{"d_model": 160, "bias": "none", "extras": ["paired heads", "gated attention", "exclusive self-attention", "value embeddings", "hashed n-gram embeddings", "short convolutions", "an embedding shortcut", "skips across layers", "capped logits"], "init_std_down": 0.0, "decay_shape": "pow"}
Each number is 50 + 10 x the weight over its row's rms, rounded and kept within 0 to 99. Layers, rows and columns count from 0. The size before them is the row's rms in percent of the matrix's.

# up: layer 6 MLP up, 640x160, rms 0.153, rows 141-178, columns 120-159
# down: layer 6 MLP down (transposed), 640x160, rms 0.152, rows 141-178, columns 120-159
up141 104:31 72 39 60 46 59 55 58 50 29 54 45 48 36 59 58 54 53 47 59 63 46 64 60 30 66 64 51 63 44 50 54 73 59 60 61 56 56 60 31
down141 103:45 53 61 62 44 45 42 52 71 45 62 44 39 50 73 46 42 41 47 47 56 46 50 46 58 49 52 52 44 58 38 33 52 60 33 54 57 50 55 57
up142 095:35 44 43 43 61 51 41 59 49 46 60 55 52 64 45 47 53 40 47 43 37 40 35 55 65 53 62 57 44 33 59 58 42 44 45 52 58 29 54 45
down142 100:54 58 31 46 54 37 47 35 45 50 65 49 38 48 34 45 54 47 56 41 45 61 50 44 47 63 60 48 34 63 39 48 54 59 46 35 54 50 66 68
up143 101:51 61 56 36 43 34 42 56 69 47 55 55 46 55 57 48 35 53 35 60 42 75 39 54 43 53 46 33 53 45 57 63 55 44 52 53 44 31 48 59
down143 102:57 51 54 60 61 49 45 36 46 55 46 25 39 36 35 65 45 44 58 45 47 52 49 71 51 54 62 51 64 51 49 66 49 47 33 48 62 71 47 45
up144 097:49 64 60 54 46 58 64 38 43 39 55 39 53 42 44 49 45 60 40 58 50 54 56 67 44 51 43 46 45 44 27 46 51 57 50 49 44 67 71 26
down144 101:48 51 56 62 60 43 72 42 61 52 50 44 63 56 54 24 48 67 37 56 44 52 51 38 38 54 59 50 62 52 42 56 54 46 58 42 54 59 49 35
up145 086:49 49 60 27 54 59 53 48 47 55 48 48 37 43 60 38 49 39 45 48 57 58 43 41 64 53 49 51 57 49 46 61 60 45 25 42 50 48 62 56
down145 098:53 63 51 48 56 38 57 50 40 56 46 42 46 44 52 19 40 65 55 56 37 43 50 48 29 45 34 49 59 58 36 41 47 63 56 55 35 51 43 45
up146 100:51 47 42 75 62 41 53 63 51 38 48 55 51 29 43 53 71 50 60 43 46 65 41 35 33 46 60 54 40 50 46 52 59 43 43 65 61 31 66 46
down146 097:80 47 60 52 52 68 40 58 48 35 53 39 66 52 46 58 34 61 53 63 48 50 59 62 55 47 43 51 55 72 43 38 47 51 45 59 40 43 36 25
up147 103:31 55 55 59 61 44 56 41 29 48 50 54 54 42 55 59 52 52 60 32 51 42 58 53 50 66 54 54 61 25 62 47 46 47 52 45 57 58 53 52
down147 101:51 45 43 50 53 40 42 40 59 50 46 60 51 38 53 48 52 59 45 47 28 42 41 51 43 43 59 59 56 38 48 51 46 38 64 51 32 66 36 57
up148 113:38 61 68 41 49 45 48 35 47 36 59 44 37 60 48 44 57 53 41 65 56 20 43 59 67 57 54 68 48 55 47 35 31 36 59 60 68 38 49 48
down148 102:53 30 46 54 46 39 41 38 41 40 64 57 49 68 47 36 67 52 54 50 58 41 43 54 65 44 49 54 59 66 51 38 44 52 30 37 53 55 64 51
up149 095:58 74 37 52 51 57 35 56 66 61 51 50 54 30 47 59 43 44 43 56 36 35 26 50 35 54 44 50 48 53 51 61 42 51 48 38 46 67 59 68
down149 092:39 43 56 67 45 30 61 38 38 49 56 51 72 52 60 43 64 50 42 69 34 44 49 38 57 53 54 43 37 65 51 53 55 54 37 67 36 52 49 51
up150 096:41 49 48 35 58 41 46 46 51 30 57 70 62 29 44 44 42 55 60 56 35 50 46 61 74 58 45 53 46 53 49 63 45 43 69 66 40 31 43 42
down150 092:45 63 48 48 44 33 54 58 54 47 41 50 49 49 46 63 57 57 50 47 67 64 58 40 69 51 49 48 57 66 43 37 66 44 45 55 44 51 54 61
up151 114:28 58 72 55 54 44 39 46 46 55 49 53 46 66 59 51 50 32 48 50 46 31 46 34 49 63 49 29 47 18 44 43 46 53 34 48 55 53 60 43
down151 109:47 45 67 64 57 37 41 26 36 58 50 57 44 68 58 48 22 38 46 47 41 47 50 62 60 54 35 43 65 39 46 44 47 55 41 40 35 59 56 47
up152 106:40 56 42 54 46 47 49 45 35 64 60 64 40 54 34 27 54 55 54 54 46 37 56 63 51 67 52 50 54 37 41 45 69 57 61 76 58 25 64 50
down152 104:41 62 28 39 45 43 56 40 51 68 47 44 45 38 40 36 58 77 54 54 47 38 44 42 45 46 65 39 53 49 58 46 48 59 69 58 76 47 54 47
up153 099:54 57 60 59 41 41 45 54 48 67 65 46 52 54 41 52 52 51 40 54 59 57 55 75 68 59 47 53 46 58 51 40 40 39 44 34 57 47 57 48
down153 100:58 45 33 49 59 51 49 34 50 46 51 66 47 52 57 59 75 45 45 22 33 59 56 55 53 40 52 33 56 42 52 41 55 53 51 56 57 50 49 42
up154 127:42 54 39 57 47 56 57 42 64 51 56 52 55 44 36 46 42 44 58 42 61 52 50 49 44 53 47 40 63 41 54 64 42 67 44 42 38 60 64 52
down154 117:38 49 42 51 41 59 52 44 44 54 45 54 49 38 57 44 49 69 37 29 42 45 43 52 52 53 57 55 54 51 44 59 40 53 84 58 52 60 52 55
up155 100:44 46 37 40 54 66 76 50 68 58 52 51 51 57 53 43 61 51 52 53 52 53 61 49 45 29 55 53 38 32 54 41 60 48 28 56 27 55 62 65
down155 099:61 56 42 44 51 48 39 46 43 54 53 42 42 54 49 43 45 49 62 53 23 52 36 32 56 52 52 67 57 77 57 44 57 40 57 42 36 50 50 39
up156 094:61 55 29 33 42 45 40 52 56 34 55 38 55 51 40 68 60 82 43 57 53 56 48 45 40 37 47 52 34 45 33 50 43 47 64 44 48 36 45 45
down156 099:45 33 53 42 66 53 47 51 68 40 49 51 32 58 45 48 50 37 35 51 55 35 47 30 55 48 56 57 46 65 60 48 60 73 45 54 50 56 45 48
up157 097:48 34 41 42 49 67 37 47 62 43 48 54 41 60 59 33 47 67 50 44 46 51 36 60 42 51 42 58 22 41 39 52 47 70 59 59 66 59 47 51
down157 100:52 45 55 36 41 65 46 54 42 46 46 43 60 71 41 57 52 39 40 51 52 65 66 61 49 49 51 47 26 51 22 55 21 52 51 42 59 41 53 35
up158 093:58 48 46 50 56 55 34 50 48 30 55 41 59 45 48 37 55 49 74 42 58 39 57 50 43 31 31 65 38 39 70 42 43 38 41 44 51 39 57 59
down158 100:68 54 49 43 54 50 40 51 50 48 49 61 50 44 60 68 43 46 51 51 53 37 45 48 72 53 71 45 62 45 53 56 43 43 77 61 65 55 46 65
up159 093:45 52 59 43 65 40 44 55 50 31 57 45 62 45 49 36 51 55 50 73 51 45 54 47 68 67 45 46 50 59 39 58 66 53 50 56 56 54 52 39
down159 097:55 42 44 45 40 59 55 45 54 37 51 41 72 41 49 65 47 60 56 60 47 50 43 46 51 44 49 54 52 60 49 56 33 34 57 47 47 64 49 50
up160 103:51 51 50 45 56 48 41 45 54 56 51 48 47 48 58 52 45 51 48 55 46 70 56 50 48 59 67 37 48 43 51 58 52 38 71 51 51 50 44 71
down160 108:44 51 50 47 61 58 65 53 51 60 38 45 46 57 52 54 64 56 32 54 31 28 63 22 47 61 49 61 67 46 37 31 37 39 58 43 60 60 47 53
up161 090:45 61 62 59 52 58 69 57 43 40 60 52 35 32 66 59 68 51 43 56 24 50 41 67 53 41 56 46 39 52 43 63 52 37 51 55 55 54 54 38
down161 089:51 49 52 39 48 50 37 69 64 48 32 46 57 33 54 49 53 40 45 50 27 57 68 69 44 55 52 49 64 40 44 45 48 57 37 58 58 47 24 36
up162 106:40 54 47 48 48 31 65 65 42 33 60 43 60 52 50 51 47 41 35 37 61 58 46 63 40 32 48 52 58 76 56 44 29 48 49 75 64 49 51 44
down162 107:65 42 60 48 58 38 55 38 31 46 52 54 53 48 39 48 43 54 44 55 49 41 39 65 46 49 33 45 49 46 55 32 48 52 54 52 40 59 43 59
up163 098:57 56 59 47 38 43 52 58 71 59 57 52 56 65 58 54 59 41 36 50 51 43 46 24 39 39 63 38 37 61 52 64 44 62 39 56 48 60 50 70
down163 105:38 46 52 41 46 37 43 36 63 45 40 46 53 58 66 47 57 44 47 40 53 43 62 41 60 50 67 55 44 39 62 41 48 58 36 54 51 45 56 46
up164 097:49 62 61 56 55 58 33 33 48 57 54 59 52 58 48 64 60 53 47 54 35 38 34 52 71 41 60 70 46 47 38 53 29 48 48 58 65 58 66 53
down164 097:57 60 54 42 61 45 40 34 52 65 55 56 67 40 46 57 59 52 61 52 48 50 59 45 53 55 36 50 31 41 67 64 61 42 56 38 53 54 47 40
up165 093:60 59 52 44 53 63 42 53 57 55 44 51 39 62 31 55 52 53 42 51 39 45 49 45 50 62 56 36 54 45 48 53 62 54 41 49 50 62 50 75
down165 107:46 41 43 57 46 49 58 56 68 53 53 42 54 27 52 56 50 64 60 53 37 51 39 53 29 34 38 31 51 46 64 63 66 39 68 59 39 28 59 54
up166 105:47 59 52 54 45 57 57 36 58 49 43 74 62 45 50 46 50 31 51 46 54 48 57 52 66 54 53 63 41 41 63 40 55 54 70 47 44 68 64 48
down166 099:36 58 54 51 36 55 53 59 48 38 55 44 49 60 62 26 55 62 61 48 57 58 52 53 49 45 50 41 56 52 48 48 48 59 40 42 66 65 51 58
up167 105:31 57 52 50 52 45 59 64 46 50 42 57 56 53 43 47 62 35 59 40 42 62 41 18 43 44 51 52 48 52 45 61 49 44 55 48 52 28 64 48
down167 106:54 50 44 49 51 58 45 49 53 40 47 50 52 57 54 60 47 41 44 59 53 52 61 28 39 53 44 53 46 59 46 47 47 41 58 56 46 45 37 51
up168 106:56 50 55 41 45 50 57 51 69 54 44 42 45 48 40 36 33 50 46 55 32 36 51 33 42 42 52 50 32 51 55 50 62 62 46 43 73 47 52 47
down168 106:37 54 48 38 73 47 45 62 49 51 70 44 65 56 42 41 70 65 49 53 52 53 43 49 40 69 66 38 52 55 48 34 49 46 36 44 54 60 53 27
up169 101:57 64 48 62 51 50 56 55 69 55 64 61 51 71 48 52 46 61 42 53 49 59 47 48 49 50 28 45 39 50 69 44 48 45 48 46 49 30 56 50
down169 102:46 55 58 44 55 50 34 48 60 53 49 39 29 51 36 53 73 43 28 60 49 33 70 40 62 43 46 48 53 39 65 45 57 44 48 43 54 43 47 54
up170 099:45 57 56 45 45 39 58 37 50 46 36 45 67 44 83 33 43 47 56 48 52 39 69 58 29 63 43 62 51 43 53 53 46 29 68 51 24 45 60 63
down170 093:67 46 49 42 50 57 33 58 44 40 53 49 33 61 49 58 47 39 38 45 51 60 63 36 50 59 38 60 46 48 51 70 43 59 49 68 57 60 34 55
up171 101:46 49 58 39 47 45 64 62 58 63 55 75 39 40 45 46 41 45 42 51 53 57 45 43 50 61 52 26 66 57 57 42 50 67 48 57 51 44 38 31
down171 102:46 45 50 69 35 54 40 45 40 49 61 40 54 47 50 35 43 48 43 52 44 49 43 55 42 59 56 67 52 58 50 45 52 53 50 53 36 42 42 73
up172 108:38 41 50 54 51 57 63 55 71 51 41 50 39 62 57 49 47 42 42 35 66 36 48 63 48 43 33 45 52 55 50 49 54 63 63 35 61 68 47 50
down172 100:54 40 42 36 44 36 31 54 53 58 61 47 49 39 61 54 88 42 48 46 37 60 55 44 61 32 66 57 46 65 44 33 40 45 47 36 48 56 48 55
up173 102:57 66 28 39 43 49 48 46 54 53 60 48 50 36 52 58 40 42 41 37 42 38 48 49 55 57 60 41 46 64 47 56 59 38 43 46 38 50 47 45
down173 105:59 41 49 53 50 37 28 39 70 42 43 46 60 52 45 47 31 38 45 45 74 31 34 51 49 73 59 64 43 59 50 48 27 52 45 59 45 52 34 56
up174 096:57 55 50 43 55 28 54 45 55 57 61 44 35 48 59 41 45 54 48 39 46 40 30 31 41 42 29 57 58 39 69 38 42 51 62 50 56 57 48 41
down174 095:47 58 52 31 44 43 51 46 46 41 50 56 57 63 42 42 38 52 24 41 47 61 54 47 38 38 31 50 46 50 37 39 41 55 47 32 50 40 52 56
up175 104:50 50 39 46 52 48 48 53 44 57 58 61 63 47 38 34 55 43 55 40 59 43 52 50 49 62 48 65 70 48 35 48 48 43 30 62 48 47 57 47
down175 107:71 46 59 66 50 44 59 58 39 58 54 45 48 67 60 60 50 41 40 40 51 44 37 48 28 51 33 35 47 51 51 37 65 47 50 29 61 40 47 60
up176 095:33 41 52 46 52 44 36 43 68 65 36 44 51 56 58 56 37 39 58 55 37 52 51 57 53 48 62 54 51 39 33 40 42 56 46 41 74 52 60 54
down176 100:35 50 52 43 37 58 39 32 49 49 47 57 53 48 64 54 30 57 58 43 41 50 58 40 46 49 50 57 53 51 27 60 48 49 57 36 53 36 51 69
up177 098:64 40 40 38 49 54 55 51 47 56 46 65 49 43 51 53 64 31 34 63 39 62 60 52 28 63 47 34 52 37 32 35 52 58 56 51 69 53 58 45
down177 099:53 55 40 57 47 75 38 46 38 55 38 55 53 65 57 59 66 73 54 58 68 62 40 31 54 30 52 62 55 48 55 53 46 71 44 57 57 52 66 38
up178 102:45 54 41 39 52 40 62 61 42 43 53 44 70 79 47 43 55 73 58 58 49 37 35 33 39 64 43 67 53 51 35 47 51 41 55 40 46 45 54 57
down178 103:47 55 67 45 30 54 47 52 47 57 27 52 61 62 64 60 44 80 58 37 53 49 44 44 43 61 40 62 53 49 48 43 45 54 41 33 52 34 39 50